Each number is 128 + 24 x the weight over its row's rms, rounded and kept within 0 to 255. Layers, rows and columns count from 0. Numbers have three digits each. The size before them is the row's rms in percent of the matrix's.

# layer 2 MLP down (transposed), 896x224, rms 0.101, rows 540-661, columns 0-55
090:152131138123097110055130160134124143149103111106091122155130081123114099162105138144151101151146142149147144098087117101117133138119097141142152158095142086094117132163
109:093196119129099096131134149146108141095138147142178168113153129127136176130118135112143103142101113130119136102145116114124116142124122132113132146099125086187112119133
101:174150129144116095150135111150156172147069151148150141134127117142125124120133207127121125099129148141120104093091118150139076160127161108111103112113120128147138118119
097:134128130145127064144140125100150143159139136132115163094127153106111129135186157117148110099119135140136085109114156128110159169128134130102129098148103125159123090191
110:136109095121128148092105108137127156129139151123131149146090097098154122160128170156117166131149131144119151086121132117127108165132140160118171119138140138123123104133
111:117130097112107175134112069129102160136154109111126122130162153147091126142119135121154110143132132150133131163134129138149108129124077139120166159124093123112121158099
105:166132127118131094122108117106133131160116162096112129091153173124127126170141157126144139102113117127128117145134153135155087142095151133120107135098089127122136147088
109:126103105142108116120146135112167141128117147087156102169117121131121165070109155095180129122133150148113130119101089142062140163150097122131135144107107124114176110131
102:096138131165111145135094163113153146126159141154114188161123141106127148178131123151109142095101147100113082144156137136103080168139165121203110094118119129172175156120
099:086144077140097147118132100123101147101114126142081106127117113134131186077115106132134126078124119120138126111161093113160125113137149108127149104108167160143135138150
099:105165149157117133127086157102150139099119119148129145102086089113157132143147119125106135183118151106136176101175107134154119125146095196109168118113122152101096147112
095:157146133127112132127131152116114120132150140111108116179141148138108072120128131131141170119126102166120121095125112148099102181142147133112157147118100118136083145148
102:088158134130128138164069109108095152087110108094086102145066137126180123157184127111104104149132112134153118145141112145163121097145117125135093147095132166100120113129
107:159092121134132074110129157134145164120117120146090147099141123125145164135089114116145119108135169142102146149108073092155127118121142127176075134166158138132111120134
106:120112128136155160137129116105117121117123149112151133117140156145112098148119111137170140095135115066101112165114154126175143166181098121153131120173087120099170138133
108:140109129148120139125131117122143102134119105136125157111155114114135092173105098139105132179139148119117097149128142160109121119143153143168093113126113147126123122119
098:158166111138160115175139158116094136131161155129091114148167125116143130141115120149132141153147112123136148173122162184150110114154113101134111148125099140110136092134
095:160149143149114097131076113201135138115082137127117115154082154140156111073106146119076134109167132134161105107110141133172138144133147120124130162119185137133099154143
108:090131155144113152126152136174131137123123111142121133162051104127159148155107086097120094077139102127131131117131075171142191133118105087144152119164124110161097137147
111:135115149113107101107142150150130146140178171107140101135123118129094121106118152088121140144091119174157110156111125146151093100171113135145127122140118162065151135139
093:159106171101159131156165144111145147158149126106132156098133126124129155130178147102162098149132113061113164103112089143150088141153149158168131140157167134136128111114
085:076094068161106170163100145143113123117112122144144147129180149118153157115156139123182148105101134116155145139126135147122180141144078137138160130121076133109137075133
094:158106144158127129163140113130117119139092141157187164130119126115141150120098125119160110078149117131120160171135147126114154135126131140125146118112125102114123132145
108:107157126117144123179145114122134132142140142102117111108109141150150131089114137155116116126090132195147123088153159140147162127132111140092142150126129130113150136087
109:123086145132134173144137128079140104140079061140123159137101116150129085174108146132100161138127181117134138160142090125094160103100108171105067112159120164138090076117
013:094128133127120172134099100123076117102094123096102122135137101127094103123143092121154132093107113099159114134126117126094142119096122153134092123110131161125124111182
107:121126150110143113114125087152170118163149166122119100110091136096106116164158146116087118131118125111117113113120122123149106143151142098134103127110119084108113122146
090:117093114158164179121132110121097125142129122132142105168109123094104177104136129103152099152081145147132162112118131123122126116129115155119125108130072131114107094139
118:122116173112152137135133141093145124128146112111152130088155121108098118123126152156089101102079119142134143158115162143114173136096129121177123143150147149154133155160
090:137132107112124118113158064140122113104087111158119142138102133143120094104140092129113102094134136095131107129127116118153131129155126141120146130094144075176124157141
099:101123161110109163125118129134128092082111144132138159141114159136115101090134110069130148096151108134136147120113141120142186153107065157115181085125113095153126149130
089:159106105141100157107131145118141103135175088129136148112123119083143171118140141137157151127055146130159095150082094123122140114118123137109101139136144135149099106130
104:124119069143133094067121087150115124098146139124136152145125130114117152135113166143110044112143147126106126149109146127157142122137133142127122144124138140124089121104
107:138093087183092136125108137085112121115117134131104157125127120140137179074139151126102133098148099108136128106144116121098132132134141136175167164105150111146146131098
112:109112119113131106092126092153117117140120167137113110111126174155157139140125185100165137143110133142144118128143157090112142122139112113113108115094115150132096140149
121:122142140109124101098116120162126170183122140118109083103113124129090152118138086165134137129116158120072137091069142119123141128130138121106121094117144131070128119130
107:124143097095083140142153148127121140155093114131140088160131139072104133126151113115114137124138084138098140148128104095122138132119142135158128120160150128108136154154
109:131131132086117125117113093112106075097088085148089139166133140112114097159128098078100114129121112149149163121149108120148169133156156133130106129116122132103107115102
100:103138092125116138163126079137114141134097096154130102122123110143144142116124130151161091121110143162144132106145102075167135118114098181094154136106128147124096102137
107:090116129143136134115135160087116109129139161122109153097146155098104067130149162119123092112168096150137139086155142116113131147134135118146169117155105106157096160211
094:093112105132138157110154134145140144101157135118123120123130125117131151125114091096142117144167094144093111097129089113154147141168157166149148141096119093120118132160
111:133143167136149087117145099101076113102098145079155124116107103134084110123164147144170114165128150139126135108136144089150121112132102164131107123093144118147119108164
090:079119106078095112103114095078164115170125077153146169140151125123113124148116116131095144118146139126085178133157125110115150135127129131160087139075166116085104132124
123:132146164140120148104122121150142092132125138150156118172148167144135098069104110101147105116138077152125139158108096167123138109131119076126079121138132081177118097093
102:125149105125111110116154123124129068153113112051164119092176084130153129139096114117114128103136093161140110145153116159094141148130119110153074137112163128118114119148
110:147128137058134129140123136144127131171140148115111092090156170118112125128146210107091115141094120160123134115147148127098090122081115131147132131090118149127150156105
093:124121089128118161093124109140123090137158136119129154127105092123125155110175167112130143116148067089197079152123109104170123145117126081140135148117121120101104101138
105:087143090098114128117152121121098146116108127165136129112164116093128122128114137101091106121143134171121116148111167134137136174112134169126123121145121126171150132176
098:146131112142104125076109127123112153115072161112115154130117173120106096166123133164113111173122097135123159127124144112172099099094147137139123113107124098153140104155
014:084143088183146157117178132127193126116106153159114124122134118117112095131116132156156149134111115143142130130092098184137164153198140108068116129091127123108156106094
091:136145145152117162117113119114167095147129116118129160105096138114147120092113120103156199112139179104120121089119104110150137127130206145109121157141144114141147104095
103:091154105117131139147129147154135094133165144100157113105161115165152112152110127122111137108101109131134144148077172116104134138136150134173158105126152122144117156045
105:147168084132159127119137166127150059178131115085128134141121128111082154083128106120099131123145125094130184079155147112169095094125113160138098120130134126108104065141
110:107137188107113121139103123163157135132141123139152094112121122109119144100137108137151120146106111124107173142101111120117133142117171078136109171112125125110136130093
092:114131094136152107155115090134106109055135129124105141113135137139120108125148150136097152141149169168129105124107165127116119136147106091136109095121170110139167136148
091:122112146144103137148129141135140126124159146127069125162141139102094103135112097089100106130088170074099128121117122126162137146083134110147133144116095144091133148101
096:101113147152127128111161144165164075143125140106095133126138156137144132143134135122137135135130126124096132077124135141122105099134157127102117116121108099111090135108
113:126109157167136120111085109150111118166110147127122120123177091128119141100081150116136056111145090131141141130148148156134081100122116138120140116175142143117100158159
105:185142095098108129097132109130146135182148098136123125166165132126156146120074127119100118144081126136151144104119134105139122101102163105163124123168108115103083136124
092:136101127145096110183140146119151111161122156147100123139157147107169131121087156151162155142157143140133094102118152147119135144124125125106142129083137090140139083172
117:089126140131172151184106146137135132129189133110152115106150159127117087168116127122130170145118089147147126132143139142087125107165130187112140152155126149107133095129
096:138121114107135128157157105140126108150146110099125100135151093118122178142117144143132122140159098139120146106120153125100111103123130108140092094122137123150106122148
102:132098139125104130142149111117114131110088141147153115141127115133112167091121147068134124136112079117122145132154151146160094141096142121142131121117156123084146141146
106:142155118139127119176124141155136085084087132167117159130132101111146126155112126114122115140116191112139088086099124157109136096095129123122097054137122135149151134120
101:107126115110157122115118123158120070125086128124158085128142140143133183119181118138137119130155119129149151115106124097119171112114115101125171125150156096161143128161
099:103133177155150149104148135152134148147194126067108096120156139108124125158156115145106185092095127128118073109103120118132101143159137164163133082146132135114145117143
103:069135144157153111101136116137129144131130131117152150199128141132118126128141131115122102116122112113103122127116156139135125131131099172150119116147131104161117134124
103:091121132131116136139151126116111141115082137114114164128105132170147105123084126111102117124129124087126107096130158158143145097125109118108124133119111135147171121138
084:160154146132112090153159138111137166108139163085152105113117128120073080103134131115158145141134101134146107114133122121154097145102119115147122087131129113105128134125
094:118142129142148120095110131142127145105179124086140132146153152103141119135143135129168123125108132166149135122124140136134141097121110084133138099116099114134130130140
100:155164101116151155094111093112151119107125126100143087114135114112152147169106096151128122129114102129093131110120113118108141129127106135125156126096112111121122161116
107:175122122099138137111138118143114133083145089163101135128111127117139146149106153138171170185160131164155133145185139153070163098155100121144079164094164134139129090132
100:188110129113136160142146174116132145122119080095091140159105139128137159097108114086110124100139128125174155115118147133140172119118159063120148146155145090110117115128
096:124157115089174128130132136100125098147159108120161091159126121101107130098105103148092157139116098173113110143109104124084039128126107066131146091117150120118152143152
096:146127122109109104100151156137141154145086108114126142166112096128135131141136140109168144133119096171098129083153091152097108142135101141139128081151142093132102097158
096:161121134143143107154179119159161113047130098146139133109156155127153162139106091141147172171125177084141102107148137089123107144128082125138142119113160125144130110162
090:143148140130135173168121095161152127129133125122122091090078115130105161091109122178120096135125129102177151126139125157134132177127086107116159140188112093116093084107
092:146112117159138125143163136137128138089106111133103132157126119105120120108128129113123132113144105149133107100142084159114129133144122150141121099146146115169117164188
104:167129116151138131134124144144150136148146104158082168101155131123118141138137104124140121111117133162096166095106138128159165149166128113134065125100151136143116152122
112:132108115153112150080091134138116103086143121118124078096109101128116129107092069132122183117151079146110121175190102127110104120098096156128127112130102146131128097066
106:135101123140169159130123132118108107142096167143140167147126127142129124128122117135096113143146092076140132130153170101149160092134127149126099135117138141160068128144
099:196147117057120100122128112122122115108109147110158105106127125152146142105117114130167127121172114099109170130129136151105117120133148085105132108089145106149129132119
119:122093136145101123143121131137123117109140155141145090106149204132142136133141138120119144129163157144146112147103139158108129177103104150156124129163170118109132102128
102:170139131150191130171126154148092128109177121133101101100118155140113135116099135150070144109143135101122118146078149112126080127109148069111143153092161120150099149121
113:110147153151111075202115110101162122155137147162148146084118144071117119148127152151126134138117161104127095171137135155139086141163126093134107120105163142151090096121
099:161134056115115130125130121164143119097135140097106133139135135082160122089121130166162095096126079148147157134136154122115129096157155145133087126121136166125103120115
083:124129146103184164148149118132149118143142118102147118100131119095148105128102126110121138096158128143118131123151135163132139106173122152145145109131115085146073123125
098:177112101136121068117107102115121126098112140129113118231120144107148159103117168103144085110095093108147142148152116116168115156129143134092144133127082142103146111138
086:122106123135154134129106143125155126150113173157162112112111101111177118127151161127134125103141167167121127090165112156126129083166107149103131142129169110148126107173
107:101102111117131115142186159134128101114128100101123089151131117107139129108152094129119146121128115183146138133170123133078137093158121147129112151104140119118186125150
103:140157118151127135067127130113097107091098139142097100129140153141121116148142115116106167127100132092116127140104134114142168141075116126108143120120089154147081119126
105:116119170138130090105142152116114080104114143159164140085104125094178118143136166142140137158123133139086114175146114113124127162171089147099147153108095164116098117121
095:125124102132099087191143117112155155119112124100145172097126117133149125173168131133143133117086135143128106104131126133086141160150128103097139107136162148112119117176
102:118144093092106129144129108124140093119095109129095137160110133127165147068143091134134123173135128144155170107130095146166100150123103099146117151103128095118088142134
104:173109148140146147173120086106118153151153121168095129139151161143119096168088145158096095167136164116154138177094109108125137159118151125147115149126084117125131119100
113:125143131112080151117086127109176145123163132144120137156145160162119104174090171148080141134149135132114167106140128100125098157086148107158174150120154101087123103133
097:162096137145145166108167136168109118130145108125144140108098110159061127178106115080153144135114093117128089105129151105117131146165171166131157127132151142121161150139
089:162126077155124118125167138123112125118131146113136141141156146085146108080066103172138115152122093138128108086107134076151149139178128147091144117152103116137138124142
105:155123082184104109133145114128138138110138156113137149134071116132160121135117097173157117111113118153154098117154114110108175129146139142086155158152157103111085147122
106:090124113099171153136127122112135117137139114106122132157097085109153114108109115121145120136082111131141152120167132116143121159131121128094136129163183126134097080132
102:113142138111135149159126090116162103124112160167164123123121110153156121103154139118140163087109118138111103130110106114084149105089152135135126093116132110126148126174
094:113138158095146118148096155122162133096125120138128083165156105148162110127127142119091141131102127135133138127173159135119183121121107113187158129119132094108104168139
106:167152104167178180140119141124150136118134105135118125146125118132106123184131181150103167166124147134179120119111182171148146125147116133114148127146108085137130128145
110:149113147120127176173135130149130128110102126129099146091157100131170146106064130121122133145123144117103119135112158194176135115135146089155157156133145115137119141127
099:132080103152158152146146096103170122174155138130120105114169087098105124123147116166154104135167109168120118118136116148113163134135124125112092142133108151126143108122
103:147135127124106096157166136114112124096139100127105104168083115140166169067120151113141134119135136096142163122152117099149136108125141119091154173113132139090119148122
107:142133160141129169124150147137138129107129108123139124046146121155112127131097162102097160124111131128128114155119111118115069148118124102162114108117154136128154160116
084:095099123117139120107182105126168110174087152125101133159080136115089098146145113103187105125156077143115102112113118139132157129148111126123139112153102148109102092177
108:115104104128111103104125097123069122169127200095111103122097145077089122151134167130137125138132155126106086116117175119115148154142146172119160119131138147112162130129
097:147130150146153125171117127132149106113136150101125176128095147159123156110122109120172097134105129115118104152142087118133165137145123152147123142121119156125149100108
107:103133141103154104190132115168138149139152075101121150154081156126109138112167106102133134149136109130158132188152160127159128109156107117147114124087101114112108124149
093:121148135133109134120147109119125102149078077134151098125133123156097104132131140077087160098125098109115073151096125129130150127101097124127136132097135146113128123129
109:133098118095128130124136120137106145086108138074092182154118151159116137171162197095171129181104092139140090128116134148108132138133142142081136138138167132088119123105
116:125131123174098152135121099145092114128131087174124123136145150145167111172107113157138145165155138155140132131155166125153108133116111138154188150090144110111098139176
103:137159107162103156171131128111150127118152115129154153133124143126157156145137106115103171109150103166143126131190132120122120121103125144102134129122093166107126108125
104:089152150150128132107123168105136141074156126119141150096144126119095116128144149169102122123128168132114153137161141109109148124119096168176165088143143127096124107083
081:148100098141119156173143107110154106186106119116120113101101165084173084130124161117167124141117084178168102141094085129115141115134152116113118123126121154136077101154
093:161166063124151138156075123108105135136133099143094138128164147080121109096127131142128118162136126088137134128142142130131127119141126133144120098133156132148139114138
105:142165135109161135133110096149133132081106081108115136137137125074109088121120094069142136157172153131117118135146125155123149098104099135094135151144121131108139101110
091:167160110125123142163188120121123142143155146093129135138125142089175160134087150118105125138135156143103086122081176144140098122113085103115161141154127136126134146110
097:169176143108173176157146127083144111160104112176102133087084135115151116163120120081144159133115124154098149100131112135100121123112108109109131148120099110090128132075
094:121100101148110135169149051119086112116136136153128111082109133139136104101148136105095111121104103124143131126098067091124090130123127114111118098152115108150130131149
# layer 2 MLP up, 896x224, rms 0.109, rows 541-662, columns 0-55
117:109138134083101127096128116133125153134146109145142104138127137171112150169190145118135137083128089072123136136142099100094108134117102114106139148180100155077120109139
100:081168104093125083127093127134141092143105140144129138127101127111112138144166121123138095159120134119077104140137084109124132111139101138138141141134161193115153142117
098:150142098170150128129105140106132122112129101129121166086130126133141109136127120140141130135134132129138147161181099092140141062080100112120082123164133133100110108125
107:134109146156141134142116145086146117119156122166138135132132091114124135132098132134170131100134157134113137132100137089139111135130135122099122123103078134133143108095
108:172182136138116085126152119134142151133114120185127163109125101116139132098166127159158172121124137074139159108134088090110130119123134143099139158155136155169138148134
098:101123160140071123118110147145133124088093130153185144079150135158149097101143121114153108113154132112146181099095113098109101128103135151125146082117144125138110152082
105:090120121119136098083137165107166127097123113132155151146104143105113113109144126123140080123097161133149125127146169098122080097120092141122096098142136141164132114084
097:107110199126133091122136135125094108152108111123135125150107133128127144105189097107125098136116117145134165133130080165138109109142149138132092113126164144104188173150
097:151098170132129052105127154060135136138105138187149084131108112172116088142141120150137138128128137145137168122137162111143119102128120101090099131123140117126169143122
101:098128126092113110131147156150100154123083075133154097110143093181131136111156145126127138123102099143140126122149149101101123137124129124154089117157155124145164162148
094:141124097117113167103124152134085156101111090087165178101127153120123176127118127127130146116141121107167123164128133151147151101100114142129123118103186146132133097132
099:160159110129135129070173119140096111129130143147114156140105138120118082165093128096136164104179104116118120129121176124103114128115101100132149135154147132105099105089
109:130132099150101114161088111079144174111125126092153153114118098098105142167139139127108188154148131118139138146134111110113093144099098111164201131181131131109139148112
102:132148118148085148141141157162131143111144146143136115131124121105117163106147109095141109136110123132130162140123092121116096138124150110105150126106120169111192116113
103:119155123121132113128130156136136125111141153136141129132144097153136166128120144105070108130147128116138153111084107121115107081096154128159161168169129167107116160165
097:125116178134131129149125145136116116130143133116155092138128114137089170132114130147138093147119128154131142143157109114077087093175140082164136123125122101155120137130
093:126113104115139127100142117117101122091162138106108125147113111142105101135102125167093131162172158119081088139123131153105113143111170114160170140145197177092132115114
109:109092117159157112155141108110145157113094115115162106150124085147135099126130120116118118133107133152174133137135167107187045095133143115138134103122081089134165129126
112:127152065125106145157082101130106110135095092149104133143146145077144103149132100138143139182098148102106163136163106104116128100116156145116114144108141165130120120150
091:120126056147080103062074092113106138058132141134143159117126160138142134127107103117129148124148128125145112157143138063107121098155121062111118128091132103152123126127
086:133130109137132111101122165137153164127095144096170131145114127111113087122101115177131122140116115112094148162126086151100085121108139093166097081094092144118118141104
092:110101164118119069149103106112155127093098130109096142175165166167100102098147143131130113186093137114115109112148121169141117129152165130149131118087129118144140115142
110:118142143123138140170119105101134163096114111117136135117152063121111129148134076112119127145138136100158129111098128114127134127121128126093138141111128094158192149165
109:121144123115097109131116167108131127116125135158145128082090147119084140112089142145089129151137119158137159091105103124117054077123201118135143143125113179126142210104
016:105155136106101098111143084114085127106106107138145087117118155165089106121129122114109133142142146091107103169117146165110103118100126096116117106129159141106120167086
103:135151148129101155157120151148140126122088117160149155103159169127130100105101112140129136147128164134151150081103106092103133141107155158097152120130112129150125152118
087:141133112150133155142107104130077121129115118130117119115112105132093064143138099095111179107077108125121140115127141109135116109086126143131116102091136161118138135095
122:120124086140141111143108091103114113099098126144117083115141136141135133163152141136124135099131129125122146163124130096169122141076164082126136139147107105128164140142
093:135119166117136115115101144133081149147131110183119125099150113129135119138140105158174126153096130130123142177155134118129141118078060147102124160105135138141156135141
097:178122103086121118093148111105151150124154106138089112107143141116112148134124124145139144125101111150146127143152090143144092141112165064150104162141155136105124106102
089:121109156141132095136140165145157156109117127159130153147146144137115143153127121106092094149140110126125142103132125154101123132129159129153099122115102111120138152101
098:147136127110082132119124111098130167156161131148132139103122102122124170157143166096140117146129108158137159124158116139123113143120136132112150157131129140085128101078
106:104129167109121127143134123137122135110107086158153080150120143152118155117182071090152105113114128117113142103109097114163124156094124136114142122129120091149101104154
109:119104130111148107126103133098092166106133132103167114122152106142110185162139132133140163128082138093146115175118118139126120119111115120145153130140144149126112103073
123:103150105160120121118108148108138131113117141133097182130122166147104148102090159097144125123114160146153147103114127132136103131106138073117140115125089147090155128139
105:109109145128118137104111132120146141105100138116102129179151137154120128120137128172119139165083166122165116088102131115138082144131164149149108120132140110162152171162
105:131119113163096081103117129109125166134110134146160131113120096135117125123117118177133133118167111157120121126112136139116087089146107117148093114115165137139135128110
094:142144136092113075132115093109135185123122122108141098131109130136106106108134150176094125142149178159113137116172152163172092134109129123141085147115150113126184131155
112:134138122158124109109100135115107135075124070140117138107125115091138149135122131142114145135137199094111107147131121117121096100122119132090121119111196130148171133134
093:085148131126138154104163143093120143112104116142106130135164122158128131157089093161141095133097108137119175102120148097100138105102153085111142112102148128111140186094
111:149111089146055105106120121084155108082164130173159145110123142148121124144156107159139095124130161139150149148152112127151130143145117081131141159119082101157144113172
088:158147092159100138161151124150093129101142108085147134153131120131114134103101115132123148104094139129103089145129124156129120150119148131157153079105116113170110145112
121:118151109080115115146120136097153153089107118134088118099106120118106139134132146125088111146113153122119165115151162126113111108130155099156136105126142150086118166134
110:123123152139081120135121103112107120077131062137146059094156113150140086142132103159130083124109156134089107149141146123133134159126114125139116081113096080161119111113
104:123142131136106126100106131122131129114124117104157125138159132147089094143118101103161114119119116138127134146134088146148145119163150100130110137100144114121140145104
096:121154144145132111127149142056108095111126113143108121139098146125132104106140076120118096130113179159103142192109126148146086099130094130134119097112145104175149112129
105:117190115108093116096102146136159155152172100137104089129122093132111114120133139170119128122122115132094131124107117172101112137120145093119147154136139123099158162112
101:081147159154109145114152110137126170142106102132162081128114101132099111144151116118127167124119118123122117114118063103115124114108171140107156093170121107134135102107
017:109152138136104098127172123084114149118156093151158103108130130158100149132115091112088132133122134097086130152144137147101118096112170114163113094104147143130151145118
089:150124126135098122116106095122119135084124091084139097123135126129121116107112136153088085143140118128113080145154152158142088107148058112137139098139138125162125164136
102:147138135116116147121152142150157168161144076122101129108104110116098157115123111119151158115111128155146132151130123124123103096114079118114161165129089113144159117130
107:141097104146117126112153105132138149051143096160162145122123126184129122124120129177132117136109179141113132145169153152158122125115097106115129152133110141131147129145
110:098134107124139148152157171140138123126112077111094107137098131139134107111119118109113126152120107121152142109124130103093123079099147108094143139163114160167137166136
102:127115152123100144095145155128130117151132099131125105126132103128124167107126083118156119135134131090105143152115079155136128119106144145131142140074101124104094106082
090:101163126144102152125114096146106145134137141149126132122127154181106151161134148128102174134109166076099123149146136122121047130121135072145126105144097111128135119136
096:159127108175071113138080117146130151125133143168105077140154117150128108095132138136105131128136167136075108160171148100117114170110131140129106118181152119148159131113
118:142124127168101122088151143137137165144133091147138144105104129099117168178098086088115152094115132111128154127110117057126095087086130116101186145117120179111123157088
117:088134148112122115093095129180127166100116126106076147136137104151072161138134185130110152103114148097131086145123141092120102137119156119141106113096128140166130157142
086:094120110105116104086140125158147149067144144116157137116129091199135147101106153128112122107116130147138134118092140122128108134134112045105096130144135125129128176118
116:143127114135152111118166141130136126101106115158147117143151121139131136135142101140140126118088148129160168141110100123124109129108108138090098146125095105102174132110
098:131098112115129132098164158078124131102138080163156120171125109154121175119123073153135104138080108121130125146096090115124138127120130090104142110163110191095139124137
103:079103147110107125147119137123136129133139161138141109115121130175134126147094143156082130155139122095123154143118101093107108116143150126118126099135111192124103107135
103:117165114106128110110147174167121155104149121122135159134116119153089154181138178126088099152086132117144110136091113118097060120096137140156107136152131146108119103129
099:122103098142107130148119134137135128087152149148118154136158111078141134069110150114137146166119174145124137132120129086124086163151109135098129146138138120138137091121
098:114157108118147103126113130088144154110076098124147131144098136180119111114121147114136119114107142168141152151155121140151133043112141122117112125104087122164113127139
096:147180113159141126137120169132127118133145148131099125052175074116135114159154116154090159132135105158120167124132157092127105118096127132132153135123133120126134175115
104:142150062154095133137138147162082138123125135160107124146106094135137144125173113145095126128137139135115100157117087137170081143120162114120134154111191152118155152113
086:060125093161124144144112117086159123129130109134112176139170154166141125119138122175088114099117132102092155151125124121106136122142120120157103103096121172145125108158
097:138152092127109120096135115109096106099099127137098139127139141177134128119128082118148143164129136117121096186132135180096117094117156085129111134122129127146084127128
098:060102151132107149108078162143138143127170146124103114131138127157094153113105149111115122139136161146177136125127086114100113087120144113161087120121135106096109113132
105:126121126163122107125095096116114136108144093091172136126128148142084112136128138141081156133158180123125117115130120143124089112138106108130165152093141128141148109118
098:152123142158096104121103108092135197117113150120154077157123127167111062114110084117092101136161111125104087132123111137114108094125129120125097114145157138104155146101
088:077148128104145078119153163114137103095132162155115141114147110119104084151159147105134127120129140124147150109090168087145154137160117128162085128111188114133153122138
091:118159107145123129078131106151084125124101088136139141100124111155141156111123132177156150114158157104150159109155148125089133079112139128110085104133109144162108114160
099:112145087122132128123103092101160155116143133093158110125133117173126122159102078140136091153143128153135148128095100141133108079138079117136108141123139121150149149113
088:137125072138136088106123164130095126128066148085177162151116137140134132111131123097133170124110116135106124116135119100110121139127150093142113092137117161151121123126
096:103136127141147102085104104138096168107148146106195145145126109151107123157108096110148160150120105121120136114108150129108131110089109108154132080087131121133157170111
102:095145078138108075105087151118143116107118125128157101088130157173142152112124112138139115100115126088116155122148123145161119101111123097120147125060105122141149145110
118:117127148118147060159132129106118080101121069128166118162129112115120144124141118155125084109122122127128151159145086179131147090170128115151162104135119116141113124142
111:140132107081132124092132165088108107112117102166154137101106139167124092166173121144120112129110144120149126116141144096141130103107116127129096122136130130126158146109
106:143121120132133123096174131153107146105118138175071137136168154170127145119141111152129132131109137105137069153091130101119125149122146123154117111120079147114166104115
117:136131134141129103137109165125165151125104111111118166143123096102129149163132139106187136164125107084145120118156104089159093097118140128110150159108126184125158105147
103:053121102093127080136124150130114101082093147136129113125107095177146103157145124107117113126132143159119141133117119102134151117129124089139145107149146128125157177160
106:130154134083133153159117142125160130114125105116118123143111085125106127100125139124097090161144130113094154141092093141126122139108116096141138129163153130084115161127
097:134155116103115104112101142120129144139135112105138109127101123151138137151124138160118140103146166151162142159138114136121077105134165126178158151122152173110153144102
077:151127143139141106092093154127127136141122148148110119135134140165129096102150117103130157090116123144114131139127144100135110141092139108120123127114101186112180148127
096:087128117138132138135088146089131105119136136158132120155147127155113107115175107114101124107106130147157146091127159061144118107110106089126115103102124087110149147109
078:105165092122115130101117168137099112133112121162145142077155089127123113133127147156127133084110145092142123120084135153143152103121143103125130098152106112113136116152
107:130165116143099116139132157138149134086176125136133119139164110097095124131124114130138120124125149116159111117133119078124095098105144147136092108133131118144110117114
112:104097143123108114106114138098140161124097124110145145102130118122136122135124157161132114179125134148127109142147149149087135113138132122120097151124124108159157145077
105:122115129135138139126166094080128134148163061098091128064141095075121123120131130133083124135132139170124170119168102121105103106089127121118154142140142137135156177112
091:136108147124120122124122178137128147133079108123142108136090129149114123162137115116170156116136146148125180117161117116134111095099070130157097081132114124173110126113
102:130124134099089119138158163139085156122074100156086099107117136118134069091117121140100123124121143151137164123135107081100116075101166123132172114176133165121165145090
108:110095109162098132070097136122129116112079108131146153118120128124141119115137082136135114144090135137113135172122124113123105096167139125155111120096132133146131109117
124:116125128144139137142142143147158152141139110159133116107128131099110112167123134125108132121126115126170156132120103101114113122097152098125141130121091135145150103108
096:111141141116071126152160168140123155128141125110121117116109141138133164104099132124110112178113158112168123143143104171116116130108153101135142134125091159102121112107
084:080135140123161122113169147159131131135089121131143108108104116132103103154127107150111112135128109138143139106104124083142131120100151140129061109106106137101154172108
102:093135178103102156157133119143114146149150139127115074125197106152113144118141151132125084136140129142126138123148163126121127127110104122131166164123112100121108142123
107:134139115132064136140108101136128125143108105139140089101136147146134121130147137119109115147153170158104153184084078104085084160098101118135145110144127142081145127094
099:144124148106148108109128160143135132078120111144109162083146112115121150134110107040138134151146144116143152144089091158139132163122155135118080163125112096106095159079
088:124124088142094149084177131116089136127130138151078117144081144129122167118154159107085126139141146110112173135110096122130115113142179108133082169173111120140129103132
106:146157141120141090116102075122143149136116148106101118132112116134133133116130097123110121111135109109077148144129089146159126094099144122146164178110097133101121129093
110:142120105152063100130100167130120178120102073139116124154151133159119106116123100114122120103125112141163141125146109127131088126086142133112107159129086127121149132145
097:096143173128109139146128146153143119132129112162130131137116109126095113134124080155154175130076106129129163116105129078103132074102145135144132088149118146069083155089
102:135122141147143114093123144131119110144115135138114137156131139114107105097176063128120089107121136162142158151129109155130112138120096100129122087162165109163126117152
104:118148093132113099120138121115109130121093141148129131106113143135146106158156122144147138162141109147119148118177152121123150147088186125132150153129101142148149110113
086:152134130151130143128103083158084157108145150102133144117150113169113139138102157162094169142078121111099159147159140126110117102104155164127125146117105134098134192083
108:125086166101131120147108179101128138124119131160152130105125171163114142077107156127128123135109181154106116152186128114091120111136101102157146111114107154109101099153
099:128117119078115129080151115066147133120100077147116091068161112148116126107092105137089110118154116166138121146143153145128106111105187078137103123125106137121108141109
123:141188116128109136114185136174117114118094077151105140167098118121108118078103104123092168141140136121135150121117116088141130155096134109144118135110156107087129132114
091:148173089180156126155145167106102118081116119088130132088130103092123144114092123102134106169122126140098134118201152124139108096101170136126159100131149152137170130100
113:105108170095172131128084115099168139127103113093157167197120114124109136123112130137145150173103128153165170125144141153082102119137138108120097074134158110094138183081
121:120176105126111109148161146110125137122159109166155128131178117125113118114099147122122136113100111098128185097136145087064119110104134139134112124134152145117181159114
100:144160151094091122108149122115108162129136137141126087143118129140108142124115129120102127137148124128117109123071094112116118162104157086106153105170116120129100171113
104:145169134094079125080145088152107133168115086106149061136155144180119156147141136123076120075119126089140140111135082109132127151143092125128131125120128108117109147131
074:147117159134146135147112093145136121095170119130138145091169122132088121135131088162109157183104133094152154116163135138106143127095127154129131119140096141120191143068
092:160176087139091147101092121095134189146115135148181131094140152177097091122126130171118120130163115117097072122134123137075118117123090107128128109126125152166127171131
108:145116125122117103110122116091122113119091147106150102143149113140096139134144124130113116130159141113125105142140098109154081105146189135135099135151146133120144131114
093:099107113108106111125148120158116164109119124154124092116166077168115134141168146127110076103111093126113116135133104097133130100110160106151130123089102153120105143143
106:083136178109059130133119158101120129126128156174100113110148103167125094143147097074102103108162117113148191137096121137124130112126134136129135095125132118094107135105
094:155104161144124135090083157110132106129147120169125129105150111143110118116172144157171142132131128107154127156107145142137122130113159149135090089144188130137147107101
089:090121118156116143166150099116092149108146149104099097119150122141137147111163138107086106100096132119119161121142173127190116161164125092143124092138169066121109154155